Part of a small language model's weights: 12 layers, MLP 1728 SwiGLU.
Each number is 200 + 40 x the weight over its row's rms, rounded and kept within 0 to 999. Layers, rows and columns count from 0. The size before them is the row's rms in percent of the matrix's.

# layer 8 attention query, 640x640, rms 0.0256, rows 323-431, columns 384-447
073,178,225,172,150,142,197,244,184,273,173,197,221,263,150,178,165,234,221,228,267,154,156,174,197,215,257,142,232,222,164,103,180,222,184,238,137,221,183,226,197,161,239,214,183,185,185,139,283,172,238,180,238,241,228,193,262,261,166,89,233,146,205,224,224
070,245,172,219,243,167,195,163,186,206,269,200,250,198,169,258,258,212,142,235,229,193,236,217,127,191,235,225,174,174,239,146,137,199,177,186,236,191,178,224,202,210,234,184,218,260,189,213,168,240,180,185,221,152,275,245,138,251,236,153,219,94,256,237,264
069,223,263,184,211,275,172,198,250,264,249,268,230,137,205,207,182,167,142,257,229,177,131,219,214,190,168,177,201,199,205,215,184,191,211,161,273,145,124,189,222,258,163,208,192,190,146,198,205,236,203,209,195,216,264,171,158,248,173,160,201,158,159,192,225
071,195,190,212,232,211,250,129,210,148,184,231,181,109,256,182,170,158,231,175,248,231,198,176,148,213,228,190,189,223,152,259,187,227,182,231,276,205,294,171,196,183,176,204,215,139,142,219,241,209,127,235,160,196,217,243,238,197,233,221,171,169,170,274,208
077,194,209,252,185,195,173,196,142,165,218,254,224,220,141,235,249,176,261,188,145,186,182,168,243,187,186,183,228,171,175,177,253,194,161,195,147,248,82,163,228,236,181,138,167,186,139,142,155,148,191,185,179,178,184,223,219,91,232,186,156,272,217,229,152
075,245,158,246,212,192,276,214,166,198,123,205,236,212,144,166,181,213,161,116,178,171,176,293,188,207,249,315,150,202,186,232,146,230,267,153,251,173,184,269,156,137,205,201,162,216,199,133,208,227,159,184,198,213,261,225,288,268,164,177,228,186,208,142,297
075,230,214,177,248,186,192,165,221,189,185,208,249,207,235,242,223,182,165,237,218,227,112,183,241,234,212,206,121,165,104,195,145,201,248,268,205,208,205,289,244,228,241,234,159,224,150,163,167,209,191,186,171,222,261,195,201,225,236,195,204,185,161,304,199
074,199,287,209,173,309,168,201,218,204,155,220,206,193,221,191,201,207,196,270,137,240,213,235,217,222,213,201,223,152,205,233,243,169,161,247,180,231,237,288,188,126,199,172,174,170,219,239,175,136,153,216,148,176,148,208,175,173,204,192,159,163,171,212,120
083,298,237,207,159,158,126,203,238,218,185,148,218,198,148,155,220,187,118,240,256,236,161,235,176,217,188,139,158,266,217,167,223,175,245,181,190,184,178,309,188,231,234,153,205,205,248,199,229,187,216,245,186,209,222,213,227,215,185,139,246,240,226,209,233
083,247,273,219,204,113,181,183,171,172,210,177,210,203,165,216,232,228,230,225,229,210,197,120,233,170,252,232,247,242,242,175,212,196,233,124,116,271,150,185,218,137,191,175,184,154,178,143,219,188,231,163,232,207,224,211,195,201,165,121,268,256,218,179,174
081,167,140,190,148,223,187,277,213,303,247,216,211,169,219,245,230,205,187,124,160,178,302,235,214,185,203,186,221,184,166,141,227,160,122,152,197,155,140,120,175,247,188,209,188,246,268,188,187,145,123,183,185,241,156,201,208,150,205,142,182,186,226,242,215
082,261,184,201,228,189,198,216,183,225,194,261,201,206,194,136,112,195,195,162,205,179,186,225,127,185,187,188,224,200,197,211,190,200,243,259,247,129,254,295,174,258,276,147,223,223,263,232,193,238,160,221,192,205,207,252,227,206,183,241,224,136,224,112,183
084,169,140,211,194,165,111,192,226,246,150,180,202,176,233,137,147,227,188,183,133,207,205,227,239,213,251,168,206,246,184,132,113,154,145,252,230,169,150,137,175,194,199,146,170,191,155,273,210,148,223,167,207,207,219,228,261,230,185,239,214,171,260,161,220
083,257,217,202,196,197,160,215,157,225,193,222,196,181,185,252,156,259,225,163,179,185,224,191,179,148,232,197,232,231,287,147,179,207,255,132,193,237,198,210,274,139,174,167,197,216,208,195,240,192,185,163,235,145,232,278,266,237,156,248,182,192,246,133,212
077,233,178,219,175,215,152,327,163,176,209,241,195,257,174,239,175,255,211,189,229,148,222,253,159,168,249,184,207,239,177,124,136,174,199,215,224,143,150,154,240,248,203,202,193,212,207,178,212,199,201,213,166,206,181,132,267,96,196,251,218,199,232,188,258
092,203,114,216,344,234,122,201,252,192,235,183,195,242,231,189,246,219,119,205,229,217,251,203,187,210,185,192,189,224,203,231,110,144,163,248,192,244,167,105,186,176,213,325,189,181,219,202,187,178,215,229,229,201,144,152,188,156,242,208,95,169,144,230,225
087,167,253,258,165,153,196,236,176,185,161,187,202,211,200,263,134,289,269,191,161,158,190,208,236,218,338,188,203,227,245,199,223,177,223,190,208,252,214,178,254,161,153,189,179,201,182,184,246,237,166,206,240,194,221,254,198,257,217,172,209,226,219,237,139
090,234,124,164,159,169,241,297,112,292,210,217,181,216,127,216,199,263,203,156,179,191,230,227,127,164,165,262,247,293,156,201,172,231,227,183,267,184,123,250,193,210,263,116,249,216,227,187,179,229,224,233,187,140,206,261,162,234,239,205,223,144,238,181,172
099,216,243,156,211,139,255,200,211,171,215,200,221,268,164,241,262,220,189,189,275,125,196,113,234,167,234,183,210,191,242,208,245,214,251,174,232,235,187,273,145,237,259,140,157,259,178,203,188,255,233,104,199,233,241,216,209,292,175,198,170,243,156,159,233
092,202,291,189,195,126,225,202,183,216,187,175,266,276,222,202,185,174,132,232,104,213,186,296,211,254,169,227,142,152,167,214,177,184,207,169,165,179,213,254,217,220,244,218,165,209,229,203,166,151,176,186,207,168,146,204,161,192,207,175,243,144,229,167,213
082,214,185,210,263,201,206,215,225,203,246,229,181,145,172,202,262,153,109,226,244,183,232,275,225,241,131,201,152,212,143,159,270,204,149,197,233,277,161,231,214,154,221,282,206,146,216,146,224,231,158,188,233,241,172,130,238,231,214,207,146,173,201,125,167
088,269,189,212,152,134,186,154,188,185,200,201,208,193,172,187,237,158,187,151,232,233,180,286,113,139,175,179,220,227,253,198,151,284,254,198,196,240,165,238,182,192,210,151,225,225,233,245,153,197,187,191,217,215,186,191,171,220,313,211,182,152,266,125,139
089,227,209,255,167,211,247,204,159,202,254,224,199,227,148,229,229,221,183,175,231,248,208,234,162,187,229,266,159,198,138,196,243,200,167,220,184,194,202,95,204,232,182,239,211,288,232,156,192,261,217,170,178,248,227,184,271,205,215,230,213,183,252,159,154
084,130,236,137,210,304,202,198,173,210,186,245,250,316,188,170,240,223,243,237,227,189,211,209,188,229,131,219,233,143,126,237,185,274,155,205,188,213,247,189,134,245,239,200,218,200,200,156,181,197,196,193,199,244,233,151,209,280,238,234,228,211,214,301,229
086,202,176,192,184,146,240,188,226,196,172,216,185,227,221,215,121,228,282,227,135,191,206,95,148,179,172,165,179,196,182,202,151,206,229,176,211,198,181,154,210,209,220,196,247,113,182,205,232,217,183,164,174,124,210,176,244,122,146,229,217,147,182,231,213
092,196,162,230,152,164,308,294,189,231,233,189,204,129,151,259,168,239,264,220,202,249,232,202,230,254,199,198,251,202,248,243,265,266,181,196,208,285,189,227,228,143,238,130,263,212,156,180,143,217,236,208,253,149,153,212,223,215,203,183,198,203,259,291,168
095,191,187,244,235,269,212,249,128,252,180,186,166,216,149,163,156,242,181,193,232,245,280,202,221,170,142,246,195,196,266,190,186,203,181,172,272,177,153,202,246,256,221,243,217,207,220,208,254,195,149,183,204,165,155,172,245,149,237,227,190,207,138,190,185
102,180,266,222,238,114,148,167,150,145,281,218,185,139,170,177,209,186,249,223,151,223,221,151,225,164,165,159,245,284,270,179,259,181,169,159,177,188,208,167,241,282,191,185,196,215,209,138,218,151,248,184,227,152,220,190,194,232,154,317,122,210,163,250,232
099,248,228,192,175,164,199,229,225,206,217,158,301,251,175,183,282,176,195,247,204,262,212,177,205,227,241,164,205,196,237,215,189,186,249,171,218,52,202,211,199,232,221,186,244,243,141,276,182,152,231,161,118,234,282,179,191,220,179,217,215,213,262,188,175
096,212,133,221,235,163,204,157,157,174,247,259,213,143,231,148,187,196,180,198,149,191,246,207,235,155,271,181,153,201,147,183,208,246,223,267,210,206,227,165,154,221,230,263,233,198,166,237,237,221,194,200,215,154,212,204,238,195,211,153,156,249,125,193,227
099,192,157,198,199,248,229,127,205,172,190,262,192,166,152,187,222,291,205,209,194,225,211,254,282,158,228,232,201,237,146,286,252,156,239,234,176,190,165,222,239,225,210,174,249,198,255,170,98,214,205,161,215,119,197,250,205,179,101,181,249,164,164,229,175
099,289,113,187,185,222,218,206,129,232,226,207,168,216,217,207,281,244,168,231,227,175,279,274,215,183,137,185,173,178,176,201,152,195,267,130,191,238,143,276,180,216,216,157,206,203,166,182,142,230,183,132,131,168,214,179,183,170,170,183,220,178,182,189,215
100,173,171,224,238,209,239,221,220,218,153,204,194,267,189,216,234,142,217,224,189,210,251,175,217,209,216,200,165,223,205,235,262,162,252,166,130,171,204,234,172,133,137,227,186,216,157,219,165,185,147,124,249,124,228,125,216,187,158,105,195,139,256,209,114
098,224,216,245,218,220,180,139,141,147,212,195,200,190,263,210,225,201,198,182,233,187,176,208,109,199,114,186,190,207,252,238,196,147,249,186,150,229,193,200,162,180,209,149,247,214,137,230,216,168,229,260,217,122,218,177,165,232,212,242,197,232,182,197,262
112,155,194,219,211,164,200,165,200,225,157,197,237,144,277,182,249,200,167,247,153,185,266,279,288,162,222,164,256,244,239,232,262,147,207,168,255,304,201,328,97,163,190,164,188,200,210,184,217,155,212,205,197,203,177,205,236,171,254,191,228,211,188,161,168
118,181,159,188,295,165,154,206,184,229,199,156,232,139,188,165,204,205,206,251,161,177,189,159,207,242,218,213,211,252,184,268,164,223,185,218,175,181,172,193,241,174,212,178,242,162,217,231,213,100,220,275,243,150,170,186,211,200,254,238,172,269,200,108,141
101,238,250,193,177,145,123,228,252,145,150,170,277,238,165,201,170,214,172,154,225,211,163,164,254,232,287,200,192,230,206,150,248,241,115,241,163,142,170,176,239,166,240,279,210,173,267,154,181,172,184,213,210,215,196,154,246,182,221,203,207,243,139,144,219
115,144,167,204,128,238,145,177,210,151,226,205,211,169,203,129,188,236,225,154,160,147,207,176,254,222,244,182,236,216,217,281,223,140,164,176,212,277,239,233,250,146,206,188,279,226,218,196,194,197,85,165,102,217,175,132,241,156,244,190,161,149,251,191,240
115,201,185,255,237,182,153,211,200,213,256,242,209,252,104,142,157,203,159,212,222,239,193,196,168,194,195,230,155,133,260,244,220,218,242,216,230,236,209,210,260,244,220,194,227,185,231,123,179,274,219,214,175,157,208,178,131,160,194,146,171,171,163,226,174
111,165,180,243,211,195,207,267,247,250,174,201,250,256,226,233,206,186,227,217,209,210,245,167,164,200,123,174,169,139,213,235,194,176,202,184,234,187,231,169,223,243,293,154,232,187,194,170,232,198,174,153,156,195,204,290,233,191,189,247,139,151,184,161,232
131,125,143,238,215,258,95,237,242,197,106,171,224,239,179,262,93,173,191,186,197,195,228,161,305,230,198,262,122,219,153,225,207,192,276,234,156,248,258,224,165,223,244,132,176,198,127,168,258,267,125,161,222,125,214,288,218,249,184,173,239,260,204,253,211
116,64,244,135,204,206,258,225,213,174,205,204,204,225,254,159,196,185,222,252,251,223,122,224,140,187,149,168,174,114,177,226,244,259,190,178,209,176,198,167,220,214,276,190,156,218,181,185,175,189,209,189,184,154,203,210,157,165,184,265,177,238,234,124,224
129,177,221,162,198,158,253,158,229,222,211,169,233,149,271,234,171,117,227,89,239,186,256,208,237,110,216,207,192,193,165,204,187,171,203,233,214,172,273,208,199,223,124,135,164,196,187,209,226,187,123,197,204,138,186,179,217,218,178,238,230,205,157,179,213
135,251,203,237,185,246,184,180,234,176,222,227,263,164,193,252,258,230,239,255,157,184,157,188,164,245,120,212,164,195,239,289,258,201,133,266,159,204,244,110,240,157,218,218,277,166,208,243,217,242,209,159,226,188,159,243,174,203,263,181,281,228,217,242,266
119,208,158,251,178,91,176,220,208,211,164,211,179,209,249,178,209,172,235,185,158,182,186,157,179,200,274,173,217,146,187,242,143,173,234,214,127,236,187,148,154,205,157,191,275,201,174,181,182,247,273,178,224,247,182,192,218,202,175,179,163,125,191,186,274
133,208,187,164,173,252,240,148,155,192,252,208,183,184,207,152,246,200,200,235,209,258,245,165,183,165,197,145,207,202,186,228,153,196,145,222,200,207,145,256,248,175,250,221,244,225,177,205,143,267,142,195,248,210,213,229,238,230,288,246,183,222,182,186,198
128,151,159,142,210,207,163,184,240,147,290,266,288,189,194,173,192,139,216,245,200,144,160,211,223,219,89,127,159,196,181,217,114,235,123,155,222,219,217,215,203,212,235,231,159,214,235,155,192,138,225,271,264,164,176,201,142,207,207,206,220,273,170,220,200
132,208,173,204,220,213,173,175,151,200,297,212,176,238,232,256,209,145,241,175,149,135,218,171,281,200,331,236,250,200,235,294,266,305,130,230,201,226,203,213,265,187,184,223,193,185,140,169,230,256,131,175,185,206,189,200,223,204,207,202,207,184,171,200,245
137,243,236,198,177,194,147,174,256,245,229,204,158,198,190,232,219,171,151,199,207,153,205,195,207,242,227,165,222,246,267,173,177,269,208,191,173,95,181,170,260,205,94,143,184,196,200,182,231,171,219,222,210,165,216,203,235,217,197,182,157,153,132,108,165
129,184,286,208,229,208,184,217,249,211,175,207,146,237,192,149,232,180,162,191,223,170,245,127,195,224,161,232,242,180,140,202,262,174,121,191,155,140,202,147,209,158,197,207,179,205,211,189,204,207,224,222,162,164,144,262,184,281,262,279,222,190,159,222,291
131,185,96,291,233,251,235,147,254,173,216,276,62,163,234,188,269,195,208,223,215,248,280,205,152,279,139,152,227,193,178,226,164,214,250,206,231,208,228,174,208,226,204,178,171,232,169,273,147,167,185,158,200,172,195,241,323,181,143,242,206,216,234,142,259
133,230,135,110,283,243,194,198,148,250,179,187,283,262,131,210,154,176,223,204,320,239,204,187,187,220,145,148,149,233,187,169,193,233,193,231,240,279,205,224,174,196,197,200,144,213,193,176,192,225,146,246,129,204,245,163,157,219,170,111,204,175,227,153,143
136,199,235,200,153,179,167,261,185,227,199,96,194,188,189,240,219,229,287,210,210,268,102,149,177,228,161,215,136,238,142,190,259,187,170,252,175,255,159,165,133,175,232,245,162,214,220,234,266,219,193,207,129,180,168,246,109,170,219,184,189,155,221,255,246
128,226,137,242,196,212,128,173,192,233,103,170,235,196,167,184,179,214,229,169,180,180,197,185,184,239,186,218,160,192,311,221,219,228,201,241,173,185,180,208,247,80,150,229,122,214,238,213,222,219,217,128,266,173,164,176,201,218,192,176,237,131,136,178,179
138,195,138,194,234,326,178,186,101,263,180,297,197,274,210,178,162,161,183,214,168,199,223,169,208,196,209,178,174,210,182,160,171,274,135,241,205,212,204,155,178,170,169,226,179,283,207,242,200,140,212,224,200,228,153,196,229,142,221,220,138,230,226,218,319
136,314,212,152,224,311,164,283,210,202,270,249,193,230,169,205,197,207,185,198,306,150,276,269,316,183,214,291,200,205,208,193,140,203,173,195,214,226,139,216,255,177,218,189,242,215,200,209,194,248,187,174,182,246,184,149,276,116,154,207,175,212,235,216,184
136,228,225,219,229,219,218,182,225,198,172,204,142,280,215,177,276,222,252,150,141,115,169,236,203,284,209,203,209,259,202,234,249,168,186,162,248,225,178,288,152,151,130,136,214,262,194,271,201,228,178,198,197,171,253,150,319,143,208,209,235,188,232,247,269
130,167,248,179,242,208,198,223,164,292,222,160,206,247,175,217,156,189,187,202,165,179,282,142,205,213,242,206,211,244,231,213,160,218,255,205,218,140,185,256,256,159,206,166,223,223,239,246,182,226,228,228,195,135,147,233,201,110,240,270,259,203,220,168,176
133,136,221,211,133,229,229,234,234,181,249,204,213,172,191,155,158,184,187,178,202,131,257,239,196,250,165,186,187,179,133,137,197,228,147,131,206,149,267,210,157,139,227,103,131,228,239,220,117,226,219,211,169,240,183,193,258,221,235,154,209,177,268,180,278
134,206,171,209,217,198,267,205,148,223,168,223,171,197,187,130,281,199,230,225,168,166,181,155,246,187,195,241,119,185,144,194,201,187,113,174,202,237,167,262,218,273,232,185,231,190,214,203,196,277,230,183,258,225,206,196,140,184,218,185,237,181,178,167,213
129,166,196,149,223,161,181,202,199,193,186,247,210,218,189,101,173,235,238,215,258,161,188,178,230,249,215,208,173,195,194,288,208,146,215,208,200,226,218,110,166,214,258,189,249,297,209,179,247,167,222,195,165,128,224,121,176,169,193,151,169,206,269,207,193
042,181,207,179,184,237,238,171,222,161,243,193,269,213,189,197,262,196,175,175,183,245,204,141,170,214,181,162,202,177,235,174,231,235,174,197,179,154,185,204,234,150,175,154,232,211,144,256,163,194,207,204,189,213,202,113,162,205,265,237,211,182,211,182,189
043,280,281,193,173,240,202,152,197,215,187,124,238,204,200,159,105,151,262,231,258,166,207,187,207,184,229,176,207,223,199,267,162,190,208,269,217,176,166,222,196,198,145,175,140,126,234,217,218,246,180,182,153,166,196,156,206,212,201,238,171,239,212,176,130
041,218,224,118,299,169,173,142,234,191,232,183,156,238,263,189,238,162,189,154,232,137,178,241,188,200,215,157,215,208,245,178,163,173,203,175,191,238,146,174,232,183,219,204,218,177,253,238,201,162,230,211,192,157,169,213,176,183,176,213,142,188,156,161,154
043,182,230,207,196,252,226,156,242,221,163,205,187,148,122,294,176,209,234,171,125,275,172,179,226,153,172,197,175,215,277,177,152,216,152,148,234,204,195,186,174,245,223,262,245,254,213,127,202,200,195,146,198,257,104,259,135,162,253,194,171,159,195,172,181
044,197,159,190,251,191,216,243,172,176,149,151,171,147,173,223,158,149,134,265,173,170,223,225,164,211,167,145,180,191,113,201,210,216,224,203,262,258,175,202,271,230,183,182,173,224,249,208,185,298,262,218,226,134,192,244,262,188,150,210,190,142,143,137,183
043,211,294,263,128,239,221,149,128,168,190,170,294,153,228,255,235,213,201,243,190,266,181,195,168,214,169,177,168,253,176,248,181,221,222,167,250,195,193,145,155,185,244,168,219,232,168,163,203,219,260,205,150,142,227,216,95,178,208,221,214,167,258,238,215
045,247,175,221,272,198,206,174,221,177,186,225,161,217,244,121,227,189,180,110,278,277,109,198,196,211,209,236,219,169,267,144,209,192,200,238,246,214,166,191,200,117,178,104,211,180,197,235,248,128,147,65,183,105,151,150,156,161,209,215,140,203,154,212,228
045,275,204,206,205,138,194,246,186,203,171,163,228,150,191,158,223,237,145,205,213,212,226,224,226,195,165,219,204,233,103,205,127,270,206,222,244,194,114,193,167,270,221,202,232,196,159,180,247,173,134,247,171,163,201,154,200,293,186,212,225,215,194,209,206
052,160,276,180,155,190,183,290,166,187,144,190,146,147,192,204,166,203,301,178,209,176,195,161,239,247,133,195,191,201,192,262,219,260,170,203,182,248,234,172,161,240,210,155,187,152,219,224,179,190,218,196,233,188,186,234,185,214,172,213,261,163,144,232,145
043,236,288,176,181,183,260,237,171,237,190,238,173,162,209,219,147,215,207,189,183,203,182,207,212,162,160,263,160,226,187,224,174,200,208,274,174,244,200,266,208,217,162,267,242,221,269,175,185,140,169,238,135,236,142,122,197,194,186,189,175,195,107,246,203
050,206,164,237,193,225,191,173,257,190,202,279,223,185,192,186,206,269,148,162,146,130,207,180,181,205,218,175,239,176,214,156,129,128,158,183,203,112,180,176,225,221,177,224,191,179,167,128,200,156,176,156,218,156,225,204,177,116,213,158,192,132,252,159,209
051,138,230,147,194,195,253,186,223,226,156,184,227,189,224,231,143,174,312,156,235,196,189,205,248,267,207,209,210,221,173,280,221,221,224,215,178,272,248,168,102,223,140,206,199,238,219,291,208,197,143,257,184,234,215,129,182,207,197,269,188,256,208,256,141
049,263,197,174,228,187,179,234,248,216,242,153,202,220,238,170,260,243,163,134,209,135,197,229,153,168,171,135,251,195,215,163,216,216,180,193,242,259,130,191,174,188,193,233,256,284,165,289,200,163,232,151,173,176,241,143,151,125,211,176,191,236,160,231,254
055,169,226,204,169,122,254,149,177,226,195,171,206,172,191,219,217,127,249,226,254,199,175,221,170,256,181,234,166,164,224,202,180,250,223,209,204,236,264,278,161,237,245,160,181,203,210,277,174,183,204,244,125,199,208,227,94,194,222,189,195,221,179,241,169
060,134,194,176,200,153,252,192,192,196,214,154,103,212,192,218,141,182,260,267,232,253,222,142,222,252,207,173,213,211,170,283,245,206,235,201,193,242,245,168,163,195,234,129,174,194,230,251,173,173,192,236,249,180,166,242,152,213,173,238,208,206,203,273,152
051,121,183,136,168,221,193,136,190,195,245,152,143,164,160,263,183,154,224,197,240,206,226,220,267,139,196,189,133,188,183,247,259,203,141,197,235,199,254,184,169,208,133,201,225,204,242,241,198,173,266,224,219,231,256,194,171,233,164,216,158,217,208,241,192
057,240,163,267,217,232,179,231,207,157,213,209,238,209,247,223,195,193,205,231,150,199,226,170,195,218,273,216,221,197,201,142,190,142,171,166,148,220,196,111,249,158,227,161,248,185,125,155,182,178,163,128,187,281,235,269,206,187,200,170,238,156,251,100,159
056,119,270,169,244,221,245,209,189,224,219,206,149,198,198,181,140,155,298,186,218,252,216,171,188,202,215,210,201,177,204,267,281,233,181,181,177,234,238,214,185,212,238,156,192,215,193,218,183,238,171,270,211,223,187,217,227,189,205,212,176,240,164,277,180
051,153,163,149,210,197,247,160,193,186,200,236,175,213,166,246,221,130,257,211,263,193,240,144,236,200,248,223,184,166,87,197,229,168,166,238,188,269,255,149,113,131,198,173,195,231,261,223,150,144,89,199,225,219,213,274,207,220,211,151,196,193,184,249,244
053,166,185,189,186,147,239,241,185,180,181,212,117,218,224,175,204,172,279,206,208,224,204,106,228,257,215,135,179,247,160,262,258,234,169,176,246,226,245,161,173,167,232,153,200,198,185,191,205,224,81,273,207,272,135,266,125,194,200,155,196,204,133,195,181
056,236,92,231,178,125,181,182,231,207,190,247,207,199,265,226,211,227,134,152,178,172,166,280,132,209,165,203,208,177,268,184,220,174,249,168,197,137,159,187,206,233,215,186,213,195,125,162,221,237,220,185,227,222,290,256,186,187,214,187,233,245,203,171,223
052,263,246,193,163,268,202,137,219,205,200,217,208,200,212,238,230,231,122,198,180,181,131,340,184,184,134,233,233,231,230,217,262,228,242,250,194,235,185,224,258,306,197,275,202,241,230,152,158,203,297,210,178,73,127,98,187,166,200,290,156,165,293,152,209
061,197,242,158,209,141,238,175,151,259,212,217,179,178,185,151,236,167,194,208,242,199,193,221,153,191,130,194,204,206,185,197,184,247,169,191,223,178,211,292,197,298,268,183,198,193,243,214,202,196,259,264,149,161,129,168,217,146,271,197,198,220,166,243,275
061,244,129,251,161,224,179,178,182,185,205,170,186,193,226,246,225,240,208,148,182,207,189,230,255,237,200,273,197,209,206,226,272,201,166,165,182,199,142,168,269,210,179,214,189,233,180,182,221,177,186,122,225,239,245,188,228,226,202,152,167,198,284,85,162
054,207,171,236,218,229,148,184,156,181,202,130,204,176,202,229,259,186,244,145,198,222,159,123,244,215,260,216,185,242,211,230,263,211,176,275,194,304,228,191,204,96,169,237,204,213,172,201,272,194,133,140,223,248,259,229,231,234,158,160,162,222,229,140,160
053,263,185,188,197,166,150,199,285,207,200,273,255,203,222,167,279,187,144,219,230,170,203,295,163,195,140,116,234,175,211,180,197,248,253,188,126,189,152,237,290,202,182,254,201,165,224,162,224,210,266,186,144,219,191,139,205,165,248,252,173,219,213,151,181
062,245,195,125,207,180,207,245,171,215,222,243,168,124,219,183,232,215,216,183,175,175,218,274,206,174,219,228,238,172,205,183,184,250,221,225,197,279,178,206,230,167,247,225,207,197,241,228,135,202,273,237,193,189,202,155,228,180,252,153,220,195,214,147,182
064,245,141,244,194,265,234,181,182,183,129,210,237,242,211,320,190,241,140,117,197,114,185,259,276,182,150,210,174,198,253,275,225,228,180,233,147,250,163,185,158,158,150,285,156,178,181,265,198,179,260,112,163,187,118,144,202,167,183,243,180,198,267,143,164
053,157,229,153,226,176,197,190,214,269,200,216,215,198,156,192,160,211,150,275,196,152,234,238,189,195,134,131,175,151,179,190,190,177,178,235,245,145,158,229,269,287,162,191,194,191,218,159,209,212,231,184,244,233,177,223,195,182,208,218,212,210,236,220,213
071,164,247,170,210,203,159,135,233,196,230,180,253,172,250,142,159,192,122,199,194,243,178,249,152,219,155,186,225,197,216,237,215,226,250,177,248,224,170,274,180,226,284,165,179,208,231,215,130,252,293,217,172,127,206,133,159,193,228,256,217,227,151,162,283
064,270,226,217,181,153,259,199,195,232,143,250,141,254,151,205,222,221,239,226,212,230,190,146,178,148,216,197,204,112,263,215,130,215,223,171,184,194,221,181,182,214,295,190,203,221,188,174,186,224,223,274,193,219,266,247,240,202,158,144,229,184,208,207,205
076,222,149,261,233,204,118,158,196,202,172,120,276,254,199,259,153,206,210,152,167,151,221,158,209,193,258,163,162,167,235,207,240,194,200,192,256,106,196,202,151,207,170,224,223,225,148,296,226,139,179,176,263,255,231,233,250,246,123,126,186,196,303,198,189
061,165,199,239,146,221,214,303,164,193,238,219,259,229,158,253,178,188,194,165,222,210,245,141,218,212,234,202,200,234,257,130,226,214,121,206,196,251,223,165,174,193,196,229,240,260,200,257,210,156,212,218,222,198,183,204,183,190,285,194,209,115,183,203,207
079,194,128,212,253,242,175,199,263,198,159,246,229,255,244,185,184,224,168,203,206,209,196,176,178,181,201,148,196,146,233,203,190,143,196,199,186,198,178,76,194,181,149,226,185,145,109,142,235,196,176,195,242,250,215,195,212,225,140,188,213,200,135,151,220
076,242,197,211,227,202,187,158,181,164,145,130,211,254,188,240,190,236,137,164,167,234,200,238,192,194,158,185,226,210,166,225,243,226,157,225,252,194,178,208,222,148,210,215,204,193,161,223,185,198,196,190,273,196,201,192,227,217,246,169,174,176,178,166,191
082,167,250,181,223,178,139,210,247,202,242,204,226,205,228,240,176,222,116,245,203,139,198,204,218,267,216,150,198,187,212,228,154,296,214,213,190,202,118,138,150,133,208,220,204,198,153,247,210,237,197,223,136,188,235,275,230,195,214,258,220,238,153,192,247
076,266,127,220,249,224,203,163,173,213,181,233,170,142,238,193,272,223,191,216,138,206,294,241,159,191,170,138,206,203,289,200,251,213,158,260,256,203,270,244,251,224,120,216,157,199,217,178,185,171,206,181,225,208,178,180,226,180,235,236,217,241,138,167,230
092,141,163,224,245,212,120,157,218,223,197,244,145,241,204,194,83,178,263,226,199,129,195,177,127,183,196,175,194,181,222,238,196,205,176,243,218,179,218,265,238,214,230,256,196,142,172,67,211,212,185,231,196,158,236,168,201,204,173,267,227,241,147,223,178
082,257,192,207,173,105,212,148,159,241,136,200,135,193,249,202,232,225,236,204,152,259,242,237,228,223,147,227,158,208,139,202,196,175,181,216,149,189,175,208,218,279,196,175,166,278,202,192,253,215,232,134,295,203,241,115,218,142,147,190,156,188,224,176,194
098,111,195,105,228,248,213,264,121,277,228,255,197,194,225,197,141,206,125,168,205,136,203,286,238,192,267,175,190,187,160,223,205,202,142,176,226,215,217,190,237,208,209,175,248,163,212,158,161,200,217,188,264,224,241,169,214,260,187,265,202,165,255,218,142
093,198,176,207,197,99,223,220,134,254,177,207,182,130,239,226,253,222,169,199,146,255,241,206,215,130,254,228,214,238,137,208,212,50,219,255,193,221,199,261,224,202,184,137,196,248,205,175,192,236,139,182,183,98,139,244,219,138,233,154,178,205,140,110,196
107,175,158,254,186,243,140,149,118,232,230,219,222,187,135,162,109,264,173,208,214,169,281,178,161,238,147,249,211,178,209,104,227,241,159,154,222,153,233,198,300,164,242,169,206,148,260,179,235,204,211,232,139,176,201,129,163,238,196,200,204,233,254,169,225
129,161,222,188,167,182,179,213,127,117,250,195,218,166,176,201,142,219,237,235,228,230,163,206,222,189,185,209,208,144,221,243,139,198,200,227,184,210,152,254,199,220,229,212,272,198,203,237,205,190,269,195,233,172,201,184,147,203,230,141,229,204,202,258,160
105,211,182,220,206,155,194,248,85,192,256,248,152,210,262,173,180,187,226,158,184,214,215,192,140,193,180,158,313,200,177,211,197,159,251,202,196,183,191,218,270,232,107,175,250,211,262,156,222,215,183,226,214,159,206,188,189,244,219,248,223,131,213,211,182
130,219,232,133,253,184,211,224,234,226,210,152,245,174,172,186,235,176,228,226,216,249,188,225,186,157,278,170,189,223,192,167,171,124,222,253,168,212,187,168,162,266,237,199,213,133,178,268,206,212,236,168,232,221,151,272,186,183,242,223,227,215,163,120,125
124,161,216,214,211,218,157,148,223,210,210,149,165,245,264,193,253,148,172,197,161,146,235,149,179,295,140,237,199,215,276,210,213,201,240,240,193,161,196,228,226,137,211,212,155,197,119,118,220,201,195,173,203,215,232,268,284,204,159,192,195,249,211,194,229
135,176,179,194,199,203,201,236,206,211,195,289,147,257,292,246,246,199,177,168,204,215,192,205,241,171,217,122,237,196,226,215,219,209,175,187,221,240,185,194,260,207,95,232,193,289,160,190,235,184,134,165,174,268,204,205,219,128,167,210,179,158,207,191,269
152,201,182,153,243,137,221,206,161,241,171,270,146,262,172,214,212,234,212,211,185,224,193,137,218,165,168,219,230,247,189,241,231,306,225,196,244,165,150,217,287,247,204,236,213,225,224,178,152,156,127,276,223,238,245,155,178,220,226,187,198,211,276,238,206